Weights of a small GPT-style language model, trained from scratch on English Wikipedia.
Architecture: rotary positions, untied embeddings.
Each number is 500 + 50 x the weight over the matrix's rms, rounded and kept within 0 to 999. Layers, rows and columns count from 0. Numbers have three digits each.

# layer 7 attention query, 128x128, rms 0.136, rows 0-109, columns 32-63
519512489538535512468464517528465467453462518473502453496548503448521435460483524488509457449491
482579442527566504540539581516499555479522514481566470504472470472469420486514449535534467527533
453492481513640493469495522518510576546473504389528532453485453553483504526500386506514533558467
491550482473400455473473463508434447423550564516517461524526518462462485446498566481521572498517
496529583448417443494542535464537501489489490516563497459540437482446449514494530454549492472476
515534611450482433478543491432442519443497446620516550492491538535498505531441608497477476397420
468531547424590490498487476425462536576493448463463495540532429504469497500504432520624473462554
488554487502463535518495498522503512506457524531499511433577563469483475553488487565542479495472
540501498466483505493485484510510444486501527499441487527517515484477493470453525482543481516538
540521468497479414441549474536494513518498467500567495503537495501511594489524382471439513452521
533504540498465501496446552498506480513521449547509535468499481492580517532519484514439511452507
445543475549694492541438453575593542575553600537526556351465434539394445496543466543556488562485
496437483521516528469442519394427543460440485517415511544496529498527491512401445408441570468535
529494601443435442512452437456542505456513536500509478469549406490492431493417577498531538530491
465546466500511497422530487443486480447477538537471476480525467587531477411567583489628525534539
430440508537662592486516498480487577534517466472363428567491547582554548484463522519482561463521
342410507528559462569415488561515458534457544577528515512491529544487543561413562489491533389516
517454495511557530453481401545485431488535552542490499460502492491520455537456564496456479542538
539457430527628549536483472501495607504510559430519505418424461506465507467448428467488481464547
441554552592438456528552473570509496518507469486502396472495436555463481519493512490504393561449
506512482491488446565512455478449446445509520579570492554442490413609508558467545540556444472544
516514544474415480494513455441486566496560431494515412507516604514532533386520461454390412445538
507483548471520533350479543507556548458467528531487493483508505535519409534485611477487519429449
576429466507508554440463410509375511468450437471486406495468520444492505510450515556480503465578
437503504469536488479483504487432528413469532592488511517503559406517491466462462400529444401469
540451502521513448480469470521477498558485570440480458550541511521482338555462496484542532531451
523486504473520506496520444449513429463464550492433504479523626590429514527486507444563521546433
447510481423524542515536505535530589554483458492535466515527534523534517500602494515412519509429
472458511502412464505546477429602476530524530461455471483495509414471554459437530460532513507467
456483523475502502499430466498535483442591501439496422511550550514477461534567429457515534537440
522477435464563532470507456518495553466458493495489514453401487603533494611410471478493506569451
483469452603548552565425457518491493427494526588498475613522450431568418564537571418474351540453
498465495499539556504514557497483488511575497525542471497476507512457544510491442488544465482483
428537420496451422471505488543525545553529511462434471570458524484596455524547568545537513504442
450541496473492526507544444531552496508565540467558403542520545446558470472598560528495468605509
513421421484475495549547440595480484598395467485501506565487501516545508449454483513554455548445
460568454550492451451463533428446520541545495505506559513487516502523499539504525546496453329504
465477510574480560437349575615572556409498497393492467501482566491508449531398584533404418542482
496544496488526373511473416531475655488625471504460530484445474521515533547454485596544528588490
469448502417543521553630558542577400564496418524520474540502556513555510492530559556520487552474
411503412474339460520581378539523505662465461506431441574507527450714434483578610572391471535417
479506442541512506451434540413431557418481513483472546461449496510435442570472433530498529424572
487528498447462487515610425526533509533503405475534455548487576453530447514498468598547486544466
562473495539503500483565601514574452500489470520524574527498473483513507538528484515508494473521
544547499533419509552519474544432514467455609532593468531519457548500511475480407458523448503495
450502454442501418491601482521564491550617500485504469467470551519569507404538470565516498493497
431440449643500475533641514456498513626495397426520495568551503440532527451558533498577570477412
474436515522535511544463491568536482557509472493571494477488494456575496512503569529487436560447
503455549518611462523508510513469428455460418462502567567467452459353543518424568530565523449477
488408541602543583478426562438537470484525500514559561521438485664475404486545405434496489458493
579514523563366484461374492466572406414593544370529474448500456510525530462468464477526403576547
436600537537520524480491546530515425553446577601528540504481486382430495498431483463439477418515
388585504562475392576482349472470482499491475463418490544523579422493490568615527504393458538521
512486406568463415470485531506450514502621485523451469650459551492335447561533481429506344544450
501440506485567582462549410455397432565550466485546598584553491512470575414428506537552436474569
559437489576456496495397513485463587455555490481501482487411507547396516467515453479402559530526
540452577483380475500510411454461551561441426541512429543516601547526488464367537518510480491556
541548531474527477587624482451426456435514496428414570525517497477455525400508551477670438574447
569584507500443496486495542504569481526562486478512478551543446507467349511578467564495448536439
477472523485519486494483596466467586487476503474505554476466507464438550522490420493533504488423
508496542409577498505436453517420654489453443594484483405516525480520529594601416465578470558507
518479498504450510573522510440505467588503475515475582469489509467552519464539527493485391525474
530506521596491490515477567501527461608481534423446559525507503517485497516510449531487490502476
575456445490430608438463512498473509456544618419455484618490537388539579491459527543513450529449
513522427487478510499498431458557504517476524499567561401489451472445518542449442484502500426539
450541511554513439525506514454522571447386516499517590414438420379458499628444466530506448481493
439502477454543385499582554571561560511555495541431404526460530498510523456560601493586573571490
529487487527464505508481525498494451452557575492546549451499534441513497525523500466426464455485
410444513476541496502511546538456460565570530454489516504466620562494486427529568423407497583507
524471421560502482518501536408577498439466509557441459445557487585490602532447504507462487533476
458502508520485589467582472465506488486546506576499464514511505500471487546451558390524422500479
477488447484599532462523539584439517546546431553409474541504595515588614405498538549477505547441
447436526430598504505543558618509541548497422533481477582471519505579504482526526505514523630477
466572510508494475494532422431451472480447497494477493483549522510475473489515477521482473476530
513506568537472531551477457476458546458494473474492457471535487505496469452489490483438438468550
502535474517446437516494446466516467450448483571538471523530462537468504501470543496518478465497
579525484545452519520534498481516519501462447506533491470588516505497560466537484543469440440514
441449458560502559516499509524510488503401561497554523477487509473505389427492479536525452442593
500525463463443483432453444505573399499453489460443577423484541465486516503455473543501502461551
463571491489565504459472507469434488520504415508463467438507540510498545409522452504596518551474
461510516419463530491439527471462471491462491495471485543443519566511547571566506397519518471541
482475507552533567536528503517533514544472624531405567445526567455552571603584499508533504513518
463580538384466485507545550485593474405504404551495538499426497542584398499531578449567467591521
506423479465437493581435397580489462426477493421507455514446500513591510527466480503414439524491
516581439393487527518514455522568531499521567472512476525492547486370625550529470511518471501629
504497463486489531479506595561555423481632512433467398564468544453467470473497477569568507513523
472473502524613489484527484594506511525463486427500452596503489413447451352547491476521567502460
460429520546478473513525480473462655457467470476398556566513540548410491447518604506587484467509
478499502543531561561572504568579564508474497465487504549495523500495527476652487520476538556480
537424524462464547533477547545621415514620499556478498575596488519413580466452474510420508533465
398439500453615514488512501503455502461465493358535548540448497442488512499557518492516475543533
512535508482562520538569471518515575520461425465530484524452550591549498523480494554510359509529
571506477473447499491498537452525441556508537483496588441568455511549545409548467545562515571463
498406487431604455459467499589467541565528551518550537573543419460569573454555646596537544518516
458482471425542440473418495530453520561572523494474562442582525492483493538480516468460449450391
365524538421442515530414497563487553505517482538484481496541499544545512480487501389472532437550
529518562428574404533463474461508400494504489495596486508458475469471500491549354519544460479557
428552449536639550547488568482470520568518428496506555455533476534497503478449468517503476510493
513579460453503434489507453474452554496543563494516512407521525457544437432514421593460525493468
492539477464471476545492466522465499434475505521482562524499587476383425493486540557558535483468
405554499466429470444495540516483536457493582486472573381519434448483539600535520539517514408542
426508447484439534520590508472439498437411552563469452522556492536450474496463515511559511407594
667485424478475455536469426513463514548485443486581481489385426529454534547508531480498524495464
564505404521504486485437558500590449450515555497539513464542467413408411530416455534535512366492
410415505566467495516523463588497533563509465515559469586481520521519480545575523440485517521518
420536483553506476529568516576458551566524442505471535554495467470569510510466580463488485563424
528454468446602462528486493578505507531555487527492601493478513520462414547452534431534460499464
571506451457508471497536511439482519417538590464506506506479492540477476547500551464547537511452
432448527559595576457558613484487566560438442546502507523615619418488474484445591523505501486468
498505501470501574531572501490495475468494568557509502368572588467518460483504455498366489478518
# layer 7 attention key, 128x128, rms 0.148, rows 0-108, columns 32-63
481489456416500444454519489514549498447513540519461519448521500527514539483454491510488503508517
459557574495415427482458501516528486463490493482427491498502492470504489509511564436516497528433
514570434509486510430542474517515466505464497521518430557526530509595518463461561471376529415515
560575466453459494630502535448426569497451508551379494412446513518502437611469603476534508516473
534543565592498489541525572457529618530425531543470471532515558590478492510487589491470484466497
526518548433444418573504450466467551494412407542378546477456451492525516546455601518557544553544
561528488512599584495442519468458509487496588483479538448450464529432454471480546502597565586530
419463493529545552481512521555512549569500492478440486542488652528546556434513468469400505569504
486547500525553432516537493436522478553558453527513491536532503513546609536463485490514536563586
512502514487493499539542474522534484498521464458442514588523518506536527467514538502472485493469
522536462540515499530521537581561526557439480513504497522494553507530576491468436459429464457490
494516466443473562554508589417399480513488495541617458507548575490441407464510460504525550491494
446503465542464523493455484537573516508587386550536455525558638464547579484387484485302509450506
525542471536366529495564372554493460571496520545422530511457429490528471536454473470549484529444
477482456514539529465556461539495505562485476417397472439495423422495603522515590517497542410497
588571554558521518540543454463431551545480544529501464554573518563511482542390520492440502403483
411511495500514514518535450457462525463472480499563418511479459590494524554467503452474571593467
494509617544507499519553493460505470541511474494508552482546477483547557455452447472552511454539
455478498429561502464502476526480488449501481435523526517547512576491561627508488545527432481519
468524493449452523582551567462477512424541495471504544451413473488494527614491548533501511506481
506442473429437590451467491395414557508502490454613420522485492490529414522617570516579419520490
526569448551493532517540562510440561481472500570485560506504575543468446475503567538437471491493
472497477506513552559446499473523461577440501409442410530537434438536517557527453489556477371513
520466535403482494524536476496518447519536556516418496529476490503473545524481599525523512516550
543548544443464553498530521456490492540536454512455501471535524473503530472515543560518578506500
514536530462504524518481488454497547439514431540499499469437566570485551472456488508435499408494
538414522537569428486499530502502598458493500550475510447527503491532490546559488560480437538424
526483525569471454539422466480548529504467476483473539480441508536484415539456562523483462494483
510490494480518528509500522485513538419443521487531473542529491553476505459460454511590471523504
450533533480566435489564470561460489471484529572495533466502489502498454585504451553531447552476
479456443517514514498490516458456454514419449490446477415432516559454546480532491434584489403478
503538498466421496559487534455419505499517502575542461528563482491561485418477524467608451521417
605537545518494486504462511446440427363575488458529559435525491541456514515448370502580558476504
465387487441428488621468575553509493609507453483458447528553485540538478495438521464406423427501
439473515513411472519476517605530584589463494507547454507558476555500519588556567503588493509498
418383519478427532568515522567476458616456459541516551518496424531644502596503515475432522527490
507457537504530454442473610432502430526498497585571528479528519522438479460508526482536514423511
424530483448497495481468461534445542559502617476592494604544542445594439482445496543522524510536
479585478580462603578485562542533418587496474454490400532536546463501426516553567532376502410527
473571528530543591541458451515475473452458525470525414471503570466514488519461494521444484457490
491476507532477573499445470573510514531456493471459419517528458491542518502468453531407545494518
538443616491569451500432553491551554501523533497553519519513479420405521449510509482572533483475
500440539540500468523562565538551479501539506557488529472512624490545565467507540490501472457595
517495525519464398521508509436466506533510480470511534434455513547471516461437481489591512451560
336596443588496495486472509410500525592424493452479381490499642448504471429474508609614445407531
506393528495478543463460512556562495464497429560465473483461573538493550429502446594521547552406
541567539478518537458566539416449349571545512443498466562568611507486437592525513462481439474529
557636524493577408410504503351564542397554445547417574390458505448382435367596459463669643500592
441413545480354495518558497586530492531459476562427460497443562481669515628573509543408527586612
480456501531464550548555409535537618495634550512470384538484503512584497547469471497434366480398
392520509477507529531390591490461563577384491540434489590437450511552500571461537505436493517564
481411486443612447562581433482606494563450457549441485434472508499530677448418486472483538494448
437496534445532535477506636563578571426473515544536576519477551471576371445502470475452440452505
559538500520487366548512487474499498487525524526478508520455480461526431536544502532512559376507
560540538485440570564487530416540443518371434472584514475549466397471441530449461496510484511409
371453446539441525586463536579479502556446458402416520557457563473492469527525523475467548495469
567476453525480523507463502421533561452490529508430547562521569470481476474481458401449440544524
522467485418418449547513483533490460498439471449441497480531563425527463547458433535506403494455
446466500471512536471572503526497507507542506543423470541465541531509448496574477455559477425519
471474553515451593547523420572572507562445455483414403476431515493549442482565618551364448561433
450605533508483527513550489529467491517637535503561434487443472505524476500593499548528453562557
502533509522455487451450424497555443498507508551418458474492455506538585509429550535578502470428
490472475486506504474509583490603511466460508540448425445450443488513460405502495563444381483486
505534440522471475493481453364411534330508481555518507503574484546402522569496497493427495547501
572572497520360446459470476396468490454533570497494528452442469488496469490502430445566530548571
475611577434549435479488494469523523481509546592493548465457416487496491519522402538573463503529
505476520537545532476521498474511459466545476500463482490509581523512469473535572554436511475369
516501546487468450538548436489465508458564506499399557415538470557464422520507519482504483545472
488464581535444523522522488506482504599470535499486487518493538458558484541562456479416470472492
494557469503387553472477589492550531466512491491552532478496447526430561487463451549576462505496
491517526513356406481509432415504465435450494560500513498430395508507413528624463518529537527541
498490480531575580510523476496459490506548503460477577502574518529530498529468545488431574485581
493560508507485516502469476489509505476497514531455503468518498516504490528500481510447465465514
545553469520454498524516534399550485486495522469605505558443447538397500484469507440537511416461
527528536509429421503499483484407472501552536503467501503457541477482499488454460553567494480538
516503553581475426481470509527470496489557468496514576398531487487502430551566485504484497522456
462397581450462446498429522563459476500448464498486486514443471388472511436476473490540520453508
442436491566572549482541500540433424592445530539359501511474584528514466452410597473485519481552
474440472461535501495524492524492555502513561504544527475489520481481510490511491545436585464581
609575479448431405409452508348489536465529543457508495428528418515377457472478374506574505503539
532463439578492492459465455488521530531518487468553508525561472521554538602497631490538522497429
559546516515499450572552583541515434536566410542448493493496429518574477499434457442519522462488
503530468454451566473507528530492490546470491425477417546518536484441460460474486498447497525468
550540510477428568539487530514511551585472404486486471485515518416527512463521490456573431482520
541522539445575505403538485518490474543471456548492505445551583496461467529465558495469491478518
595556465464464498459422552443504450467455557476579490463426473517439508439523533396491500490507
583478443436490469472600544464479470537482481498521463518432512456465484460448535474532605441481
504484469545452430429546530489408510474553550589499515496607473525485488505532499489584494465465
484541469422342434453514525502424558502521552499523577441506355539404484603405603507460420532503
503400523466428508430392557368551526468467576519463462501436463454514411564514484488546528425515
523558517427477548512458500521529520522536541555517360486541565489378507513449500509482690461473
480538536517381443519517509478467463489532477454617458521555459416513372497479477426526405482530
495459385458568617414496557539507507518561448467425450515494482426558523508549536462457504476480
449550471568386489395513530525542484572486561525409496437452486452461511514482437511578497488569
467551473518472472494468474439533595440498422571549483462556487495391504465474491499606557507467
484526496484529510469463475507518575554546534515487606479460443551429410503466500543554457559421
520579586471364518545574524486489490480507527476439478482475465506493452542526559529556452540423
571541534493431502449420446449486577455471543487416525445555401526453514469529454559506509486483
561609496527375488515497572427560567472546613504569543371486366528558492494471415475582488458545
489545505515504425481563587416465481557511507419424440579504481563510447496537450484530450440554
475472459483610489479481568546529534572487467613498540490466596410422365478486485492617577522478
570463530497425532464486462480461567637472461472556514521429410462471467465493549601445448556513
465517521559583613382484473585511421609406479414482446516575568486557520510488494473412502515496
505380530481556571523492464523456520493509511461497503555521585568471559520517549469394587525492
486520464484499507442495489546465457435545506494445497476465522465577525461498537549566539398501
450492502544586486467486432493397540529498553507429436573529510599523487511518507517393544435496
486464474468599513533439469519519462483599506465475533475447530524486518482430574495465564536561
445468468465400466497513507445560501420532482509459439505556419434465501475567420449494535525478
470474511605507523550469509513540488461636483491435455486494507504565532505389540559432568496502
# layer 7 attention value, 128x128, rms 0.141, rows 0-95, columns 32-63
606477460479595539492490577468494501465542492505512543412349451498515398513478537538511433527488
407583430434540476508477509597468498435507445501449568519465465477439404518433516475460576562520
501495512544643504511505594354450540548537468508469437537485589581604559629563510563579469495510
503510502513606494561512446475406456451558528560504514437536609492617596488504417414568486489525
536533494451536454563498491460472499439532454538479507459452494468439477499579564501518598449520
437571503478582521468514550442465422453498547448515535472385573522535498507450433466451465521455
519464497383554428630604447478477509549553429521498505531491624518499495498435462458566564491480
423570537575500525584409470513507566502410473514521444446612635398392420484632439506442442588387
558456420521525507411429499399447446470437500529461488504532525468504442475415443597532543448542
563422470534527518459554574582468431480569407516504480601605496574420520454562506498547446507450
523583413538531382573444536469438676397466545524518643387548446542544407503458502497498478478461
418473422462496557419478544502447572631448482396438604455552560536533493403579558510417427500542
469520532566548376375529432414609477544414458583333483564474561532543415534469391442550547497511
490495547544389446511541507417499462512606504520635499451463453476410534541414553461509556522560
508512410464574495497570453562540453474531424495607355550504519487416527473511540545504439578435
537384429423519487540471449557582491501583477482536538471432467592465512450463488492415522481462
541558472451565440413550497614325536516501513446568561506497597603432550427499548567488474546478
508453528478531489511568533423473668585426532508479532477561475512528535503532484419590421534507
525547541603522481484515580456596546466622473467547480538512449511454449513417504499513508513545
556515553526558542440438442563544482575488477454460517497550506642459485545552501525579471511498
455511528445462577509423473442435518531522484503513500656481468484649579530583495417505553436585
427500445547611463498458549542468494538481466455612411383475488524491448459537514458544532445462
501584514462463484542537526540505587553529467518455592422634457524425513440500519504507455473417
516507476483407523506496496565449590527488549479469519523499538449484543487537546499516499566556
502480446466546458485514449493505470516474531519518504494496413488530489481383505485468491527564
493461538530499526527501531555417537480545480514455577452535487453496393523501508484432646430457
463487548435499507522487535500475545503590558456507420504487486567584504499540514547452537524550
454515471516478479551406554516537428520415381520459563487498515444530554457521552486443539495447
486521412481594569488467495523507474459567516535311468471584562461456542617454475501545451415479
540481531484526472415508487441442514487549487511567549521539564596509445550520549547475544480438
420510567529574605463504368499474483479437486546543550494510553633421462488544457519469428503413
521457551507495516544424584508447514525526616529588529528464523472583537475557555618480427505608
537487520515396547458473505428543539477648406519469541508509407465435508480496593556556536526502
527488592511467487470618464505545483482577578552545503478477508512504456530612528534481481523488
518514446484593512479518483496474528398566565465540562570457493546496435507564470473480391566530
499489540489542465492470358479537534454522530435451533400434575610478558542565568425478553469506
510461467495497456547551486518495499587514447519527583479517544391443451433537457484485541537514
479556456521434515532552541517514455532504475500574514436527441516456538570503616521512515580475
524553497511570447559485561488406521511544497564533543517506541436537520499536515485539493419462
567451514441437527534499495565529478502521473480496518433440558447581554582553478546517565506381
527469443440458539498570476393496548485480512551548439530499424526492548536561511439525506464487
432539457535523501447456492483545493438497573427481518437462436460589583515438407443575394544518
498473494508520536476479483493565446443540540520526413482501539448548527538611468560547545487502
526444442493478450496464405491542547513478585488502541495511538502588433522501433524444470467518
487602537429560505580523471537453521552470499528530538517506535408544608516531456544620517577452
483528513440484610487534455437421561496481542488588489465516531526496428463480527496552530515462
528439449449534510452499473504502596499457469496521543568586395511525458604536521485467519541421
404496354466387517502433489478452455525448513502448469568540537536550544547545473526498487559472
479525416440454494577504484406572531506515369472502532534496551468546473516481489530412527527550
375550547415525497538441564502443426485517485510574567551510464552460417456467499575463438518542
491420533479552572564526543506538500533602513474490545510485487420486500560482474517510625535460
558511465535474538451468565489465439472501501478461447463532491442510471510497462444523482396594
444468528508545514541485491429492503454474580576472605533494479493495563509460544430510472583552
468478518526495580471515588495497604501473544505523493429506410478458578462387482486488536492522
589488496519588530421472477544569482499455537571469442523491518502535423508499465519439474443494
518477492474468453562494510502557539527556599503450496556470500570457501538442447478437428561465
457508526425505462517516419599437525445543484540431558485452578500457480512508458451515516572551
574489499485388582605536457568601474432456445464520558491489463429449507550540446393595514537508
409417517589556511527495527470490497433541547559419457481531506594472578513484399454524464397540
474534447534539497450554442496554501563595492495490465519518413479584531420533396420530416487503
509453508496498458442490471560479551429529507451574525484450517441503452458475442578387498490512
444496506606524470484559430459403559511446472522452417456462383436546565582491554453458505500513
449484527426500489547428510484488451561494571496621532478428544466451409490503616504501533415462
494480509492486486501437607658439580422465445453452498546401541594416532426430399478532472493505
486500455388512448524513439578469479563478487488411449520552538473486509529446500496473559482471
562495574631523477463581474478499454545542542518505506479478448421564449515546409513412590432527
473528454389366549546548487516434501479525415503530435457481471517567503517484564526441516493518
470530506418451536520504439549515535535482552518588526433507524476583532454484479423544561529506
549476517456438627473517528516509559405534538555504378547512464418505512485584493440538440419581
487542651450544471434581552548533406539485534438414463523525582495533686460499562475437630485530
544495482407507416487558506536578518436482535532562505534472492477469417467480504557487563512518
477539463586430512591458491500512482479466483463537468521479507558575474471498520544590517434483
454538531461377572521499513563502540520590496421492480596504403471570490584481587543514527493465
480582554489500550504503449543490539455457523514483541536479520525596524489537508486490559581508
435494528440532422548498474452457454638489482437536507535499478486515573458485399444462464541501
540472473579455456555489428414516466557549511489561480449410581542476557536472572458499483498498
406486480454485451501481520508506445532464469462443482577490518556485556518510438500427565509604
522549483492514456434448560587486471458483531436486482507517495505454479529480492541411513504555
486540520494511506498442516500532496520454628529490486532564416535531510515469546505532361460521
481550555502501495469538456507481523423515359536463524490553537472489553524489507411510622576456
433490434414544504487451524538470507578473571639548507419492533511474581504461457548499561452488
536553481499502569400453495431452454530440466434476428515509453478480545603500474452520426428553
442482539487458533580511453436539392575482495461513454522502520499513431568564449501410469550449
527524597459393472505453467536549564482427460502411475465460402462490552584534543448537466539482
444490481465455541431614541489555506550451508559517530567468443503501558482431612453530529509477
526488552499493529567453499526504482445438577455518519494477537503550466599385516499421547539496
529450465422454528422479533401527490521487499554538393549539494566516502419459511453532531495466
531532430507482581415486475489575463514552573512489437522535457526481515586565568439465445552525
515488463389597464491482473471436522391481551516600495462464465473588472504513488467462563441474
511446534498394493528564460538497478561434544507524537493540527490507498531476563487511498531473
491379483541548533463567535494530495514515443514485525399519548491481444515550440524519559433470
494531476577440456510544529501495511498516440426452514475535376422465431443490567555475445547485
502529575478521581569543562518499618512533506535552482540500489488457362529454486541521484507446
419491583418430463518453464537472512449494510500473469444589545519529494507514559438539345518450
619514499518404587562582537465425439515532493530559355437435572554495485583548582582522559557516
412525487407525414511479335452429436530496592465545546525544424551459475528477485503556412432531
# layer 7 attention output (transposed), 128x128, rms 0.117, rows 0-95, columns 32-63
463475553548555543458483518474477620436451447564505491503563524522549464559517466494483608470455
533481509533425559499427437431453450475528482538529619447510480399595498497471497552530598471593
403462475552596559615528511478479535440449506512469476455542487633469543461561531434529404453380
419539468594494495472527558571570574418417488463581526526500574455499505439571539472448436489504
452425446528529463533537472475392549560546465492543475540414497490567460542490562418460508401413
481500498609421521428496496526440490556552498523545377475546454487447536478584536550563406488473
540479473537430537444376474460453567449437552530478542529516482504531538495469549482441505528486
522573487490515356517438452581529431553560506553494579489409498444463563513464561488478324397558
438470486491566462573546445520501517459523500542482503557539488523589556511530463511395527578554
487481511519503441449499444520536488520484531614494441498555496471527467426454571430538456531484
532602585509482554566583521530430569555539411539685472579520402462578588484653470545458532433499
488455510511489451421513532529501426512526500605485505496466523467585492490505512571447517508504
494535414503515545467435473488481512427522536455473406466446407463545588568520490457498585547501
592529476407444457521510598461405551424507418495497564547499515445595543543451449478517479451512
532523499467531425479440531438457468454466484579522485581533494486588445544439534524553442497551
467528572440491437468536518562510534501505561497525486553502462495486571532514506520594555509555
562424587457547407464590498475542448452490517479534468523549487482449563493427657514487499435552
466498540491611533390522485507607553545492500465477454430535512555412567532530459476495491399463
509508508475530541574476469549483563491483453475516509438433486491533532519392489512407448425505
499577380490517459494469564516598454507492501491376467400371412478547529462479525504518540507419
447506473570503484532454547466516491516510475467506539514473540544477412524504502488449458499486
442564483437552489522539471480506496483493495555541543560518376453582496571501623516490424443564
493591541494471439532622508466483511627487485481480478568479505451540565484473466572474466452529
535521530493441532452479544502482458530554405521566529518511514383524466491492454467489513483537
425574425586478522544469519524439477575519491473526457495410510511466504452567457525533557531524
464536486535558398559477529479495547539519506434516467497475476490632450463559468480520475499428
457424552453478530433507513504449600526458479519413511529463506536580490461523539524436524442546
531500416503534519441543516567585527544552490480466539534437508471441431519456537459435547498541
514480390626455528451439531520540507462496520450505474446447495555526532484462518480464517588553
549573473476477441525519549490498604442543476470461573531504489481527517412468600463468454460520
527514511531665398480470457453535461492506550463507437443477503392404529450554522576586385466543
478412596465545475440557452521595531542490421452531510510539535498531532443553595475514395504488
528564478495528525577437489538548474542474512528536509633475573444471521382440518493529515474550
507499447482441523471545496569570497457547533588357472443613533420529449483495498515534478495515
451552521478498511444549526497539430526555554532567498542544527470502512383502471528470463506513
441504509438500497505510367531566522478372513496451402587492484492602445471561551583414451530388
493491528518465497487507506472501507494406477447551673502475530543516349483502435524478552477537
484519421559525418458513533470460483448485472552501506588455506439379499557455562577554467492551
569470489535444440537530553571464481494540541550536498506524457522546485552510488488501529474586
450608498388510507463436509441447509444458414443369519526539525576566533618434493523514466561415
466474505410484461400489463487577481426463463466498513685500557520553537457547548529634464518464
516435482482581523541420431579469548500413486556456583459586570441487549526482482530535594490476
491495508540607522454395569443467524569449550500446554555543461454483503481564488541452488526482
499593526524513472477561512456494540473495546535423470391466453487553484497455430488563522518538
477492533520501447498550529437599495532521474484416425523560424563536465567438501471531604469471
437523480545445410454461520489446465425480492550516519522461530448477524504579536516491506520540
500573588461480463453573450465442500458484499532574443523384520528372508527468445481508546447614
496579516486570570473438501432583535399539554530449480493506431502346527430517501555600576536528
587496607580491594439543438545429496445548477451476484478477517514528419497612500500559477463567
450476549520419545580492554537580618522479510441508469382593550469470509512549522420523516523506
560500512478493448512509553492538551494489437532501448521363562585446456474503459411428572531540
507581563512515540546440540594555481390408506443549498435479455472495549501468490553588492535528
467546539480550418492459532480479463510608567535572467400432454447503384383517463537410500504584
549457496468465366629503494488489521459543506523589494541482475580543531458540569436408532511537
375503584549529568438583555491460553542543446479518511421537546486614479383449459560484484433565
539520540506526501442511529442546546480535484393507414427389543467603596572487521489511526564513
516536437490560519523486529468510504509544504529431489479557460467648528585557489523372472556530
552510482434505589381573500488524444526463444589562465492471462494513511414478590545513464556449
543446398410489388449488517516464531486481481523463525461503560522475503439592458569474504552403
411457530501455489391380476518456564482589546554515576500536508537491614495445524484488540534307
529439390557526455573531558454598434554456486539551548534446555532580491430525469491565503437453
463447611402530433499436517579588555526497379481606510416522494511479433518478487456551475329536
543569454490443527569452512436549572556548524478533445434480498556515502465504451557455501506604
555502451580541579532375488448528541457468461501540561515590439532408500408559450622425489532499
412520567490489534456512440520473568514575493501426394449499477548521573551446509468462567536444
541543582538430535511531435495538511515489560500570575475585414532524567452517540487472488520474
487484524495359500497520585521529478434504440487465566499531509489519498598494554396555426476528
527454464460491527470534481554526496585547475514541568438523537512544546596509496514500581554401
573486412493429505430541426508465490476338481492482549492594549511534533402595454523564501454482
561551541453546455420565482405590453496635490490491483498608512520517496528487522454496577599436
534506473511409472482381447422545465486536559519568497472472570450462468516494511469403600491481
554480485504478509540535513542526567463425530427518508513521552545627554472515497515450473482461
462539493473529515523492563599497528488486376466434461550431478462527496448522510503436607487465
415521555443462492469460486385581542534421555520365482551477429446588545412502574509472548547448
581487583391510409486562471435512558507518407474592573368408479467435520489493481456497505534459
542442442515556460509552384485439468526455563450469454505531546498501466479460447563491486490546
490495470448510480456535463537561561426387508405522461530627434432417499419560480525491516528579
520516571483549458513529520466529560508502438452507501540482560469512483557461428516508508478534
390554595489568471511458563556532491391559547475506617551458501394458557547563465448567420466543
509485549559406434523472500380500539489505470525457526484519506534578471490461546426535570566495
450522382387477438480505415511518520381482565594495587612451500528426494516494474490524540487481
473523486561517491517499426572436446417511526434575500490559505479529511393364518593508434488470
415476552500541551508541522533540526456473400453503446514451585505476493492467437511486437497477
440552482503568514590473460535459482416452531413450445422555563469559610501448563461467516585543
449487547446475391497527469476491467504443471524453503430499527537572448475479569538617485486470
450555596422547556533546503475518503592492526557445439441484480454509433492438495426353535412545
535481445486506547535551538516501497430459517499393504554441493534467539504429492525534451458453
440561452455599559503506499506446411445437522414514540522541520533503517481502505496487528522560
537448480483477524573595490554530536500549507486588464498525413462550532524449498514382602485531
536503472444510402476485460515558434423536507410458478470389525513523488535482475476456484526462
491468536585433464488536596443472542448444514509516408506500512459505464528554406495498520512557
370553614555576531486454508481564595453489464548473487521546460505534537468496540427572491466493
471629402556476502500455535483524469496528548437478513544478542462613515419478513482464513456593
441460419559501511542569449479475481505579464485468400418550546492476572576538444519386578467406
501563364500514505497518467452418525487515534430436430506503514552426485574515500505512497537488
489557499466503465571497477607553563416524490405474525552424594523373457518386494498466505462592